From a checkpoint of a small transformer trained on Wikipedia: local attention windows, capped logits.
Each number is 200 + 20 x the weight over its row's rms, rounded and kept within 0 to 999. Layers, rows and columns count from 0. The size before them is the row's rms in percent of the matrix's.

# gate: layer 9 MLP gate, 512x192, rms 0.127, rows 480-491, columns 0-191
# up: layer 9 MLP up, 512x192, rms 0.13, rows 480-491, columns 0-191
# down: layer 9 MLP down (transposed), 512x192, rms 0.0993, rows 480-491, columns 0-191
gate480,105,171,186,208,195,205,207,204,211,214,249,223,171,214,212,189,204,224,178,172,171,207,235,193,172,209,168,222,151,225,190,174,161,234,197,195,179,191,212,188,209,220,208,222,167,216,147,204,200,171,177,162,187,218,191,195,187,190,178,209,209,204,222,183,216,209,217,208,186,213,207,192,203,216,151,231,223,204,196,222,203,193,185,194,225,206,197,210,182,218,166,182,199,207,225,196,198,192,202,172,194,187,207,244,196,178,218,222,199,186,171,209,231,168,181,241,170,193,193,198,209,198,205,209,187,202,212,210,200,206,218,208,199,202,158,193,222,195,199,190,199,188,204,219,197,217,202,245,190,190,188,228,177,187,224,234,226,171,165,184,210,181,213,196,195,203,202,221,262,233,201,205,201,214,188,192,164,187,161,213,206,179,221,190,206,203,192,182,168,233,201,229,191
up480,101,216,171,171,211,232,177,204,218,199,179,206,184,227,229,198,196,176,205,191,208,169,204,185,172,155,229,213,226,221,175,217,191,224,200,193,204,202,190,258,165,204,216,187,191,170,217,178,187,195,229,206,206,222,229,180,183,177,205,231,214,200,217,169,199,175,198,186,223,207,195,155,200,188,190,182,204,222,201,246,183,216,244,213,190,221,195,194,209,205,194,195,207,185,189,207,180,189,211,180,198,233,194,179,228,189,214,233,223,220,176,203,188,204,219,192,213,190,212,199,200,210,191,193,180,183,199,173,194,202,202,224,222,170,192,241,190,210,205,208,184,207,194,162,178,197,161,233,196,211,207,204,160,156,208,209,157,221,192,226,213,214,195,206,202,204,202,191,193,223,189,245,226,196,208,179,171,208,192,200,196,218,194,176,236,238,161,204,239,204,176,183,231
down480,102,165,183,224,184,203,176,203,203,221,225,222,173,208,211,203,214,218,203,211,205,213,188,222,223,175,199,237,201,241,205,182,187,243,211,206,183,149,215,165,207,188,190,176,197,186,173,226,202,226,203,201,181,208,187,204,157,214,196,218,212,182,227,205,206,211,207,201,173,186,202,207,223,202,195,204,238,207,163,173,180,205,195,171,206,194,225,194,190,226,209,209,180,231,214,201,190,249,184,217,192,191,225,207,170,179,225,201,199,160,168,204,218,206,227,189,186,200,189,165,229,190,159,220,245,201,206,204,213,211,211,194,183,192,208,210,213,153,179,190,214,202,208,213,170,207,206,214,207,207,195,188,214,189,223,182,209,195,192,169,202,210,209,215,205,202,193,205,207,216,179,182,194,188,150,203,204,196,186,200,162,210,215,186,243,177,125,175,181,207,211,235,202
gate481,102,193,208,216,203,233,177,205,193,206,216,215,196,211,183,190,208,166,215,210,185,203,198,197,210,197,194,230,223,199,210,197,202,197,176,166,210,224,190,153,199,208,223,221,195,207,215,188,217,148,186,187,198,192,207,210,197,232,197,211,207,195,203,178,190,188,204,250,194,181,185,186,175,221,208,214,192,189,196,171,183,176,197,203,188,182,186,169,213,208,203,175,223,199,229,168,227,171,214,219,222,168,201,205,228,204,201,146,192,185,184,188,182,195,194,222,194,187,208,173,215,218,182,227,174,228,222,195,166,209,192,181,245,217,207,224,190,163,207,212,209,240,173,170,204,193,196,238,182,185,176,212,180,200,192,226,185,157,226,237,221,207,193,222,237,236,210,196,198,231,216,192,202,233,209,228,201,169,207,179,217,182,221,216,159,242,200,168,169,198,191,178,188
up481,098,189,217,230,202,204,191,181,206,171,182,195,214,186,221,166,163,204,200,193,176,194,215,228,206,174,200,231,184,191,208,201,213,230,179,196,228,209,170,182,186,190,205,192,165,231,177,238,160,205,202,178,215,190,186,210,195,188,234,155,202,155,188,204,197,207,179,214,211,187,229,196,182,192,234,191,162,190,193,233,182,196,207,204,176,213,199,244,182,231,220,209,164,220,236,186,197,210,186,228,215,180,222,180,192,223,186,207,190,211,199,185,237,186,216,164,203,211,203,211,195,209,176,195,211,192,214,197,173,203,181,210,188,159,184,209,178,188,191,200,201,214,179,217,167,218,178,167,182,218,211,201,194,206,206,220,174,212,188,198,193,211,177,224,214,210,222,187,217,231,218,179,235,190,216,160,214,191,202,187,224,203,177,183,254,241,200,199,219,227,215,244,221
down481,097,211,215,203,216,183,200,165,222,214,203,202,227,221,200,230,201,178,189,190,244,173,235,201,203,167,205,210,214,212,228,186,213,151,202,180,170,220,186,235,227,201,195,238,201,153,186,244,159,195,222,186,195,222,175,210,183,208,203,215,191,191,184,224,224,210,189,202,228,161,199,187,217,176,190,182,215,176,188,153,218,249,188,208,212,199,214,200,189,179,186,196,169,183,206,199,223,225,177,196,207,196,185,206,180,218,210,176,203,229,202,182,214,179,230,231,235,171,217,186,225,196,177,230,226,194,183,206,201,199,227,183,194,199,186,212,226,228,189,220,231,196,215,215,171,186,198,216,186,158,221,162,215,171,192,194,166,194,153,176,197,206,206,210,190,192,202,193,183,218,191,218,204,229,202,217,210,208,192,212,189,220,192,207,189,188,170,172,215,198,195,225,192
gate482,100,171,219,171,214,192,169,226,172,228,192,169,192,225,158,219,206,156,182,209,181,188,202,194,176,153,202,229,181,194,232,191,186,191,165,197,172,254,185,220,195,233,200,197,185,183,192,249,212,200,173,197,198,238,181,206,193,181,215,208,222,197,211,206,227,205,206,205,209,189,200,225,174,212,198,151,190,168,205,175,170,219,187,219,217,229,198,214,207,215,142,209,207,213,188,205,191,219,224,188,180,161,216,186,211,208,201,231,199,185,217,236,209,185,233,218,207,223,188,181,206,197,229,206,182,218,239,220,190,232,192,194,197,236,178,208,193,199,233,195,212,206,179,204,181,168,204,200,178,192,215,203,186,215,196,183,196,204,159,226,196,202,202,219,190,194,181,213,182,187,181,192,229,190,194,225,173,204,214,212,192,224,208,192,165,177,210,197,195,200,169,205,213
up482,100,196,226,197,172,215,225,172,180,219,192,233,206,207,234,201,208,174,224,169,187,183,186,207,169,234,210,219,168,181,193,185,207,223,198,212,228,221,235,205,207,213,208,187,194,181,214,184,185,170,211,205,197,201,237,165,189,181,186,197,175,222,207,199,236,193,188,181,236,174,182,211,222,204,220,183,211,193,196,219,187,203,198,190,194,187,200,221,201,189,162,183,170,206,192,189,198,195,209,208,228,212,168,213,197,188,194,194,239,193,181,186,178,177,208,212,209,164,192,159,194,164,186,189,218,189,191,212,225,195,209,150,197,191,176,232,189,215,192,169,204,182,199,247,184,195,218,237,224,190,216,212,227,214,215,203,171,210,218,178,205,170,209,195,152,185,212,210,178,194,176,232,232,199,202,244,151,230,203,200,227,214,159,220,202,173,186,188,191,180,195,189,186
down482,102,187,203,228,167,207,197,162,165,212,208,158,211,207,204,213,178,197,203,230,236,167,197,209,213,177,192,216,203,240,230,215,187,220,196,169,179,181,199,194,189,200,243,244,186,221,179,186,151,167,204,211,202,178,202,204,224,178,203,197,216,194,166,199,178,201,210,226,191,227,187,172,198,196,226,212,209,215,211,207,191,226,163,222,176,211,204,200,181,221,176,206,213,215,223,221,198,177,178,187,178,190,234,213,193,225,199,162,212,198,208,181,184,171,193,203,198,197,204,198,201,171,247,222,209,224,198,182,252,187,213,179,206,231,220,212,216,191,185,258,203,207,192,190,190,247,200,200,193,222,173,193,216,194,172,186,175,191,225,188,201,200,197,206,222,241,185,200,185,173,183,177,185,225,199,185,218,191,183,202,199,181,214,213,160,174,203,219,217,212,215,218,211
gate483,106,210,181,190,211,202,204,207,162,194,193,186,189,183,208,194,202,213,201,207,233,171,198,225,176,181,191,226,182,189,196,185,188,156,232,183,191,244,217,188,186,259,212,184,215,177,188,181,189,190,211,203,224,191,201,192,202,226,205,180,170,199,176,166,209,200,239,213,215,209,173,186,235,185,198,212,221,193,218,194,178,210,184,217,219,184,167,184,214,203,195,232,215,210,206,234,185,206,193,192,193,266,198,204,181,209,220,236,194,211,187,183,192,211,166,189,196,190,233,230,226,180,211,198,200,190,228,209,206,174,209,225,213,196,256,188,210,208,196,190,183,191,230,217,231,186,193,221,188,194,222,227,162,198,208,213,206,200,205,198,205,188,175,195,212,257,189,221,227,240,184,162,228,173,174,215,218,197,198,202,172,210,218,233,180,202,178,181,204,177,220,215,191
up483,105,188,193,210,164,183,189,184,226,170,221,209,215,210,193,204,184,216,220,209,181,182,193,156,204,179,187,214,263,218,211,198,227,187,189,201,229,215,181,165,208,207,199,224,217,177,203,199,197,215,211,229,185,207,217,239,213,173,171,214,234,162,197,204,186,176,179,195,213,225,183,180,197,243,180,206,233,226,214,216,201,209,192,173,205,166,207,192,185,213,204,203,221,227,191,210,177,189,208,200,218,163,217,202,203,189,186,210,172,229,200,234,209,245,237,208,204,203,186,230,189,202,204,189,207,213,178,194,201,195,184,228,217,206,189,211,200,173,202,184,208,229,226,197,196,219,169,196,191,194,187,169,217,168,207,185,208,174,191,138,205,228,184,229,213,206,212,227,221,224,232,171,195,233,167,215,190,217,168,188,201,181,192,213,230,179,171,184,223,224,208,194,208
down483,103,191,195,238,215,221,176,174,195,199,177,201,184,205,194,185,215,200,187,165,207,203,201,196,249,219,228,192,219,196,180,209,173,210,193,200,213,210,192,210,178,233,205,202,166,188,199,214,205,194,212,213,177,216,245,174,190,171,196,213,206,178,207,185,195,231,192,228,197,170,199,179,168,218,215,204,235,157,181,231,224,193,169,207,199,216,201,230,195,163,188,205,163,224,187,163,204,202,236,217,221,205,199,245,193,220,176,196,209,191,204,213,194,191,187,192,245,182,167,200,210,204,196,211,230,222,216,201,230,219,181,212,217,185,203,204,191,171,204,213,244,203,197,190,241,219,191,206,165,205,201,254,188,208,237,174,173,201,170,251,207,195,196,184,223,183,199,215,201,179,219,213,220,212,195,216,181,222,199,215,152,221,202,168,202,211,205,196,203,171,193,216,214
gate484,101,167,170,185,180,192,205,227,183,199,214,191,235,223,221,210,228,204,184,217,187,177,209,208,221,225,184,214,188,218,192,190,164,239,210,210,199,227,229,246,205,185,228,207,201,202,211,225,173,217,176,190,207,196,195,222,191,174,193,209,167,158,196,217,214,222,156,239,190,179,206,212,190,181,183,192,190,215,170,202,185,210,172,186,199,194,163,189,207,224,204,204,213,209,178,218,184,208,198,223,193,188,208,216,195,215,191,203,205,174,207,221,240,224,214,249,216,217,198,207,206,211,176,225,181,188,218,236,226,225,209,212,177,223,213,185,177,200,223,169,194,238,181,204,164,218,223,183,218,193,178,197,206,221,220,209,182,225,186,222,213,210,189,196,214,166,199,196,226,225,209,224,202,205,222,184,191,178,188,159,207,190,219,174,180,149,188,211,210,229,180,199,146
up484,099,191,155,192,214,181,219,210,222,185,195,222,206,214,204,207,220,158,231,243,236,199,202,202,235,199,173,205,201,230,176,218,195,200,210,180,206,191,195,198,204,182,224,173,180,229,229,207,231,170,209,222,222,200,207,229,215,201,192,193,168,214,210,203,201,215,220,142,206,191,254,180,177,193,228,243,222,233,213,235,214,179,191,185,206,213,220,217,170,231,208,236,187,193,209,228,206,248,186,237,191,211,227,231,195,204,202,202,189,200,206,165,197,197,202,200,223,208,217,198,198,194,244,199,242,202,198,211,205,196,228,213,223,199,195,204,198,189,203,232,208,199,186,181,215,202,212,186,193,224,171,181,188,189,224,203,214,202,190,217,208,230,193,213,233,233,196,137,188,195,196,194,198,185,211,181,213,209,191,201,192,172,174,195,204,241,217,195,192,204,215,223,185
down484,103,214,210,173,179,223,166,185,190,160,195,201,215,244,213,198,188,209,216,180,156,227,187,234,193,217,168,204,200,167,192,175,206,211,213,207,210,192,183,175,195,218,170,213,197,232,189,193,200,187,199,225,169,218,222,224,166,215,196,209,229,220,176,200,202,171,222,182,207,185,193,212,202,195,186,204,204,180,213,193,183,171,246,235,215,187,222,244,182,200,218,196,164,197,190,199,229,187,210,155,177,179,196,190,190,220,221,178,202,183,194,214,196,194,195,196,223,209,198,225,177,193,188,170,187,204,213,214,221,151,154,203,183,149,172,192,153,205,219,218,201,207,196,220,194,191,206,208,219,208,206,223,205,171,226,200,214,212,216,205,246,211,190,209,186,211,180,179,209,184,179,212,226,197,212,186,159,175,218,230,184,190,231,203,209,229,188,171,198,186,200,225,182
gate485,103,219,227,166,184,265,207,202,203,216,174,211,177,235,172,193,205,183,208,153,186,198,234,232,220,183,236,206,175,211,252,175,206,201,174,205,155,197,178,181,218,223,210,210,212,200,167,199,181,195,193,220,210,197,223,215,163,225,188,221,220,170,179,181,207,249,214,204,172,200,217,189,215,179,196,197,175,180,214,207,234,184,165,193,215,231,223,196,209,247,186,227,189,201,193,196,184,197,202,214,215,192,202,199,220,208,198,189,192,221,245,227,198,186,197,191,186,195,200,170,187,201,206,229,203,209,184,176,170,179,223,174,182,216,214,197,198,211,226,204,201,218,210,234,181,178,188,208,199,206,199,220,223,180,193,180,180,243,197,219,185,239,227,189,213,207,209,202,217,182,206,191,201,220,209,209,181,221,194,181,221,196,191,227,171,189,200,190,204,226,237,214,204
up485,103,182,223,194,248,178,239,217,202,190,225,229,224,176,187,208,207,197,195,213,197,197,187,178,202,237,233,201,198,210,224,236,260,181,188,236,159,219,219,235,174,220,187,188,194,220,196,194,181,188,187,218,201,209,202,206,220,203,203,188,229,198,201,204,199,191,203,195,198,213,169,176,222,160,206,201,184,221,198,195,191,220,183,207,146,205,179,212,183,202,211,197,223,198,180,228,173,197,195,191,190,192,236,213,201,200,205,232,186,227,201,206,168,217,199,229,243,175,209,190,198,203,213,205,190,195,197,161,208,199,224,194,188,239,207,173,221,166,162,208,207,189,162,217,183,182,197,226,224,197,211,186,202,206,221,200,178,204,219,219,146,227,211,187,175,214,162,152,199,164,198,190,199,181,198,201,202,194,204,167,199,175,203,210,178,224,192,200,194,221,180,168,213
down485,107,243,209,221,185,170,197,202,180,151,233,156,190,181,255,218,235,230,190,233,177,184,205,163,199,201,201,220,177,199,192,206,193,186,202,213,204,179,207,186,207,184,205,202,196,194,207,204,208,238,218,198,173,209,190,197,151,177,213,201,194,182,205,199,210,203,173,216,200,228,197,182,189,197,177,200,175,245,193,194,193,170,214,185,189,179,165,209,183,217,201,214,208,217,175,214,179,175,201,184,183,197,239,188,189,202,176,183,182,176,185,215,182,197,191,227,181,221,193,202,170,201,216,166,191,212,198,180,198,182,203,185,178,178,185,174,206,206,206,186,178,209,225,157,201,238,204,204,193,200,208,223,175,196,179,189,248,179,214,194,189,166,203,206,150,157,220,182,203,207,165,203,229,198,206,150,192,228,193,206,237,211,190,198,194,171,198,183,211,193,179,171,191
gate486,093,208,194,235,187,202,174,214,223,211,189,220,185,197,180,220,225,168,229,221,214,200,168,226,194,179,185,215,177,236,242,204,207,186,209,234,196,214,187,197,187,221,178,214,183,204,212,205,201,220,191,200,186,226,220,155,181,205,233,216,192,186,188,191,174,167,192,234,179,161,203,184,199,205,165,225,180,221,213,198,193,212,160,202,196,191,188,234,230,202,229,198,227,188,192,197,221,227,228,201,180,199,227,197,204,194,230,229,177,173,212,233,194,211,203,206,183,166,171,230,226,191,174,214,181,182,205,210,181,199,191,231,202,214,182,183,178,173,233,240,204,209,234,205,194,194,191,168,217,185,200,162,191,208,199,201,173,234,192,209,181,202,186,228,186,192,217,204,210,223,175,221,216,196,201,228,188,188,163,215,208,214,176,193,200,169,211,235,179,220,192,178,249
up486,095,209,196,206,229,178,222,196,189,200,193,217,189,223,226,215,224,218,231,194,209,189,187,215,202,199,203,211,176,224,230,187,209,170,200,200,190,225,205,205,231,223,208,202,197,251,183,207,178,208,219,198,216,191,170,221,194,187,191,210,193,202,215,215,213,177,215,194,171,193,207,199,229,190,188,235,193,181,180,182,190,161,220,195,218,156,218,226,227,219,189,197,168,203,217,217,197,200,211,189,197,212,217,205,191,171,229,206,216,213,162,189,176,186,228,231,238,193,256,170,220,166,187,189,227,215,191,211,226,213,227,189,188,231,205,182,201,179,197,208,206,207,206,183,172,184,192,214,170,238,208,222,235,211,228,171,214,206,222,189,209,174,174,214,206,198,202,215,193,224,203,158,209,238,228,197,218,215,240,201,200,142,206,205,195,147,207,218,211,209,223,230,214
down486,094,197,209,200,177,175,166,175,178,198,176,227,176,216,170,202,176,171,184,224,199,244,186,195,182,194,195,211,203,205,220,224,189,221,208,180,183,204,179,227,180,191,186,233,195,214,204,220,208,193,211,175,181,159,199,197,198,178,231,221,205,200,201,227,203,222,172,198,205,171,211,208,209,186,220,230,174,223,224,260,194,236,182,207,170,207,195,198,176,184,157,184,206,196,205,198,181,204,188,243,217,201,209,184,213,203,168,192,208,173,206,199,218,209,199,192,208,214,154,202,188,219,191,202,202,186,188,218,170,214,186,232,172,204,171,203,224,157,194,202,185,176,177,186,204,220,202,196,191,163,191,201,195,228,187,191,193,227,215,229,207,195,196,208,245,188,191,254,194,198,248,179,220,199,223,214,215,162,212,193,217,180,193,242,190,210,179,229,221,228,193,182,190
gate487,104,205,170,204,196,200,178,235,198,179,214,168,182,212,211,209,205,227,190,186,161,177,166,204,187,217,242,183,210,224,151,185,168,223,186,198,156,201,197,195,205,194,234,249,166,227,243,216,193,209,172,191,189,189,209,200,194,187,177,234,188,183,199,229,195,168,169,220,224,207,209,213,188,199,187,213,196,212,198,167,198,198,192,208,216,177,208,233,192,181,229,211,205,214,195,238,180,211,206,209,204,184,206,200,182,220,212,200,195,187,170,185,185,191,209,202,224,171,203,141,234,189,211,228,227,197,175,204,216,217,201,171,203,201,187,180,188,208,196,185,199,260,198,224,220,208,191,222,180,239,197,179,187,226,189,174,191,198,233,197,207,192,198,188,218,193,190,182,231,207,201,155,201,229,198,201,183,205,191,217,172,159,200,184,206,181,207,215,229,225,210,193,190
up487,098,200,153,182,204,151,191,231,216,213,240,211,146,193,174,211,194,211,213,155,195,183,182,211,176,176,207,205,161,216,183,208,200,211,230,183,183,200,224,228,171,186,220,189,189,190,180,186,169,189,192,199,179,217,176,208,215,193,187,188,155,177,211,232,186,199,228,200,220,247,239,191,192,239,177,201,209,193,216,218,210,202,205,193,178,206,202,210,189,214,222,175,206,195,217,206,236,196,186,168,210,193,185,207,199,196,197,213,186,208,201,176,218,214,221,189,190,166,164,172,216,224,217,208,191,199,238,235,192,232,179,213,223,212,226,201,187,175,198,178,178,210,190,216,214,236,186,167,176,196,203,213,219,180,212,213,201,198,195,178,209,204,189,222,211,214,198,171,204,187,225,189,177,185,184,201,183,238,224,208,203,171,242,192,223,225,200,215,193,219,192,223,163
down487,100,193,218,202,201,187,224,234,169,209,198,210,206,186,214,253,211,146,202,239,228,197,216,187,223,204,169,192,199,227,226,196,174,200,198,220,203,208,208,217,209,182,181,204,174,191,183,254,168,193,173,220,207,195,186,201,183,204,213,223,156,231,206,208,192,183,207,198,179,194,208,201,207,204,211,182,184,195,187,215,224,161,188,235,186,195,186,221,197,221,193,201,192,197,190,229,212,169,189,190,190,179,219,226,248,206,215,196,171,192,175,185,199,173,192,210,209,155,203,195,173,210,207,209,192,209,209,210,210,189,191,184,236,208,215,218,202,198,207,203,233,198,181,177,183,180,181,172,216,182,248,206,147,191,216,169,194,206,209,185,196,225,244,182,174,204,229,211,184,172,246,177,215,180,205,203,212,209,173,204,193,242,205,163,211,217,202,202,176,211,181,227,194
gate488,094,189,160,233,157,217,208,201,214,198,230,207,178,227,202,190,160,189,207,195,173,211,209,221,194,171,167,196,173,193,209,184,234,213,186,193,212,185,222,184,165,226,175,186,201,194,207,205,228,200,173,161,221,207,196,216,219,173,214,190,166,194,234,183,182,211,165,199,175,214,210,166,165,219,174,190,178,229,222,190,193,189,194,175,222,224,202,204,219,229,180,214,207,196,268,194,185,197,199,195,221,164,192,187,159,199,180,203,202,173,179,187,207,202,203,181,208,195,222,210,194,186,205,180,212,202,214,249,220,235,223,188,216,186,172,198,187,178,191,184,222,182,222,205,200,216,183,224,196,179,195,216,162,209,191,181,189,182,200,207,245,211,238,210,222,184,188,220,212,208,231,201,207,204,179,175,196,190,211,186,200,177,224,207,201,180,222,157,213,201,231,206,179
up488,094,239,255,158,226,212,182,205,234,210,181,157,193,155,175,208,233,200,201,185,220,195,183,219,210,214,172,190,220,209,203,201,194,203,201,216,188,189,211,198,223,219,190,196,213,205,164,155,218,199,227,214,189,220,177,223,223,206,161,224,212,226,182,185,189,173,214,219,207,201,201,190,206,199,197,178,181,170,208,224,177,218,203,211,177,183,185,215,199,191,184,225,202,185,201,154,182,204,192,183,190,225,178,156,233,202,201,194,220,193,217,195,160,177,184,170,211,210,229,213,215,204,192,221,198,188,209,179,174,189,200,215,211,165,218,176,189,226,180,193,158,202,194,225,166,218,195,187,230,222,229,188,175,194,213,203,202,175,202,194,165,216,173,227,189,188,202,186,193,201,197,184,203,164,218,165,227,211,221,192,215,238,222,176,222,170,198,197,187,213,203,230,193
down488,092,202,172,202,144,202,181,218,192,200,229,225,217,222,232,159,165,173,216,199,185,196,211,173,175,208,216,224,189,183,192,210,196,226,206,188,214,192,207,199,194,208,177,190,198,212,223,240,226,179,201,192,218,194,204,199,181,192,243,184,208,172,214,214,172,218,186,200,174,202,203,181,208,194,214,228,206,238,194,199,211,171,222,180,242,196,225,186,202,218,177,190,196,181,235,187,180,233,210,206,236,196,214,205,176,190,192,192,219,190,211,208,255,207,206,188,206,173,220,185,181,213,187,196,213,204,200,236,271,230,235,204,182,193,196,195,195,171,190,168,187,193,197,221,219,200,213,195,212,186,190,192,182,217,185,190,201,181,195,171,229,210,233,197,183,235,205,214,237,222,214,191,205,237,198,196,184,189,249,193,179,156,194,220,213,190,195,181,206,234,220,200,189
gate489,103,171,184,204,196,202,202,176,188,197,193,183,193,231,194,209,164,180,154,159,228,187,194,185,209,207,189,223,174,220,229,189,183,177,167,178,203,215,194,201,197,218,224,205,167,175,190,227,213,207,214,190,194,198,181,187,209,225,198,202,199,179,218,202,170,188,186,189,187,219,215,171,152,219,206,202,177,158,177,189,232,169,194,187,223,174,211,203,210,196,195,192,183,208,197,224,176,185,175,201,200,203,219,222,169,163,201,209,182,163,188,233,229,174,183,192,209,189,187,226,220,196,196,230,203,188,204,212,230,195,197,184,187,221,207,208,205,234,244,204,238,189,206,242,184,190,220,157,198,191,189,187,224,223,216,188,212,202,186,178,181,212,226,200,208,219,212,248,240,225,214,214,190,224,180,221,172,214,228,195,196,211,236,207,197,168,202,204,205,236,216,245,193
up489,101,178,211,200,192,216,198,212,217,183,215,200,168,173,144,223,185,187,219,194,192,194,186,179,205,221,193,181,215,223,213,172,167,198,186,204,184,239,205,171,218,227,214,204,169,176,185,192,206,171,190,248,204,178,183,192,224,193,177,231,229,225,182,183,209,210,228,210,227,189,189,205,203,214,187,231,215,194,201,165,156,201,158,163,196,221,180,208,200,180,222,180,196,196,193,216,163,197,152,208,199,188,186,199,203,222,224,210,204,237,193,204,207,185,207,199,202,218,238,179,168,216,225,186,170,173,197,194,176,216,193,164,189,175,197,193,184,219,221,215,228,213,206,178,225,171,196,188,204,223,214,174,222,203,186,199,216,210,195,185,183,221,165,175,212,189,179,204,185,213,213,162,182,198,166,203,200,180,165,231,194,190,216,169,212,193,164,211,210,224,185,186,234
down489,104,211,179,215,177,213,194,212,182,219,190,219,184,198,231,205,177,210,223,195,181,235,179,180,172,223,194,186,195,238,180,190,190,222,189,198,213,162,182,189,210,168,194,173,210,205,206,233,191,206,203,204,241,238,222,218,194,185,186,191,193,221,190,182,215,197,193,207,202,220,183,178,206,199,253,169,204,205,186,170,157,228,208,203,192,228,190,194,198,182,178,169,229,207,211,206,200,159,212,194,222,189,217,201,152,184,239,184,195,182,195,193,192,201,194,208,220,214,198,200,182,196,206,168,191,168,186,200,208,240,193,239,191,188,216,239,181,220,207,168,160,208,230,197,161,222,239,227,185,196,224,195,216,229,182,194,209,196,206,162,219,159,232,217,188,190,222,184,222,200,200,221,228,183,194,186,203,183,228,208,200,219,199,166,196,201,235,164,197,188,218,204,220
gate490,097,200,207,214,178,200,201,156,213,205,188,198,178,227,205,186,218,215,212,191,167,181,189,202,170,227,195,165,214,214,219,207,216,203,190,233,221,174,232,206,171,180,188,212,211,217,201,209,176,195,202,169,184,204,214,191,213,179,177,200,188,169,215,202,232,190,237,188,213,208,199,204,173,174,160,190,224,149,170,205,190,218,220,212,230,182,204,192,217,199,223,205,179,196,213,221,190,207,199,221,206,150,163,217,198,224,170,192,209,202,196,218,178,197,159,206,237,208,180,215,185,169,210,192,220,218,204,209,176,186,192,152,195,209,210,179,172,182,201,181,185,234,207,181,183,210,179,209,194,162,173,166,184,174,198,206,197,197,225,187,169,223,185,180,223,192,210,211,234,205,200,234,169,204,184,185,142,233,215,175,222,203,192,205,181,207,192,203,226,214,221,236,197
up490,100,213,163,204,184,249,203,186,183,168,227,203,172,215,211,221,202,200,198,207,187,169,172,221,240,208,201,238,223,190,215,185,189,216,189,180,213,189,204,190,179,161,196,197,177,169,223,211,223,225,161,203,229,214,190,230,185,225,186,204,228,197,193,198,193,191,184,228,210,182,245,214,210,233,193,184,213,202,181,192,222,184,197,212,197,214,199,202,216,188,234,186,184,195,228,212,205,178,179,195,180,171,195,212,189,201,211,208,182,200,200,203,211,196,201,188,200,206,206,190,209,191,218,210,206,203,231,249,177,220,218,199,171,194,173,224,210,193,173,197,191,220,235,182,204,216,203,175,163,270,233,243,175,199,190,177,186,206,183,188,177,183,235,227,174,195,226,212,218,181,188,189,218,179,205,188,167,208,187,211,219,227,227,194,211,200,210,169,164,163,208,214,230
down490,100,164,180,195,161,218,194,186,198,229,198,207,247,223,207,220,183,180,183,195,204,235,218,196,196,175,167,214,171,170,232,195,202,153,198,179,212,203,199,226,166,202,186,196,213,211,196,201,198,168,245,233,240,188,182,206,196,213,218,222,189,199,150,193,196,199,177,195,197,220,246,201,187,189,175,205,196,233,239,205,200,200,181,195,201,210,167,190,166,187,184,197,196,171,208,212,183,214,197,200,193,202,200,209,209,205,225,204,172,198,209,223,225,210,191,224,206,144,185,214,184,216,202,237,201,215,186,202,193,222,182,216,230,180,196,190,209,140,222,217,197,220,171,194,173,221,208,187,214,208,240,220,205,197,210,196,225,178,232,224,197,193,233,191,166,214,173,222,204,168,228,218,216,202,207,182,200,177,196,193,208,170,204,199,205,170,173,190,197,223,180,202,201
gate491,103,158,191,201,191,188,235,200,218,179,211,179,204,199,195,216,228,202,182,204,206,179,216,188,184,186,203,204,226,218,232,198,189,191,181,177,211,222,248,218,142,207,191,209,196,205,195,232,186,182,189,212,188,209,206,203,224,202,178,205,213,238,264,199,163,209,234,153,228,209,189,184,213,205,165,209,203,186,181,207,211,193,166,181,211,171,227,193,167,217,178,202,199,198,217,203,184,200,170,193,228,195,231,222,168,176,220,173,203,193,172,205,191,212,181,222,220,210,168,187,202,218,165,190,219,185,227,195,218,232,219,206,199,192,206,157,200,185,208,180,192,202,229,194,241,188,240,223,183,207,199,214,190,199,227,224,192,234,197,213,240,196,201,199,200,207,163,194,184,200,191,168,174,196,200,223,198,209,199,164,188,155,217,203,209,206,199,171,182,216,198,211,216
up491,102,213,216,189,173,211,188,183,223,172,210,227,220,205,207,197,179,211,196,180,193,215,193,227,186,193,190,197,204,211,187,180,203,228,204,235,206,205,225,184,191,209,187,175,182,215,199,228,213,195,216,166,215,169,208,196,220,201,195,152,162,181,178,223,192,183,189,207,206,193,187,224,193,206,227,256,216,191,170,203,208,214,231,189,247,206,194,199,144,217,194,215,188,200,182,220,184,219,182,200,184,202,229,173,196,182,218,211,249,174,218,203,218,198,160,217,199,158,191,190,212,195,198,187,158,235,181,181,221,231,208,257,204,221,218,223,210,187,206,206,182,217,221,221,188,188,229,226,188,182,207,201,178,172,211,214,211,222,177,205,191,182,208,240,190,236,192,209,240,210,221,178,189,208,174,197,205,187,216,175,238,165,234,192,206,214,194,185,218,201,189,199,202
down491,104,188,166,228,202,221,219,161,181,153,176,194,186,206,193,222,218,197,226,208,213,205,238,201,229,232,156,172,190,174,225,208,180,167,202,213,187,198,212,243,182,200,185,212,208,199,210,193,207,218,186,236,211,186,209,197,193,184,222,249,173,207,212,202,193,201,176,218,166,189,199,191,232,194,198,165,197,164,205,206,174,223,198,203,186,211,220,190,173,206,210,174,207,177,201,203,221,228,185,194,180,214,195,176,210,204,223,170,213,172,211,221,201,214,204,193,168,217,201,190,181,240,221,158,233,201,208,208,178,188,221,169,207,183,225,198,174,219,166,227,194,176,207,212,195,175,193,218,188,213,240,192,219,198,184,183,226,174,181,164,225,191,211,192,158,182,197,178,197,221,203,172,227,202,209,179,177,204,214,181,203,251,211,210,189,221,215,213,184,204,225,216,204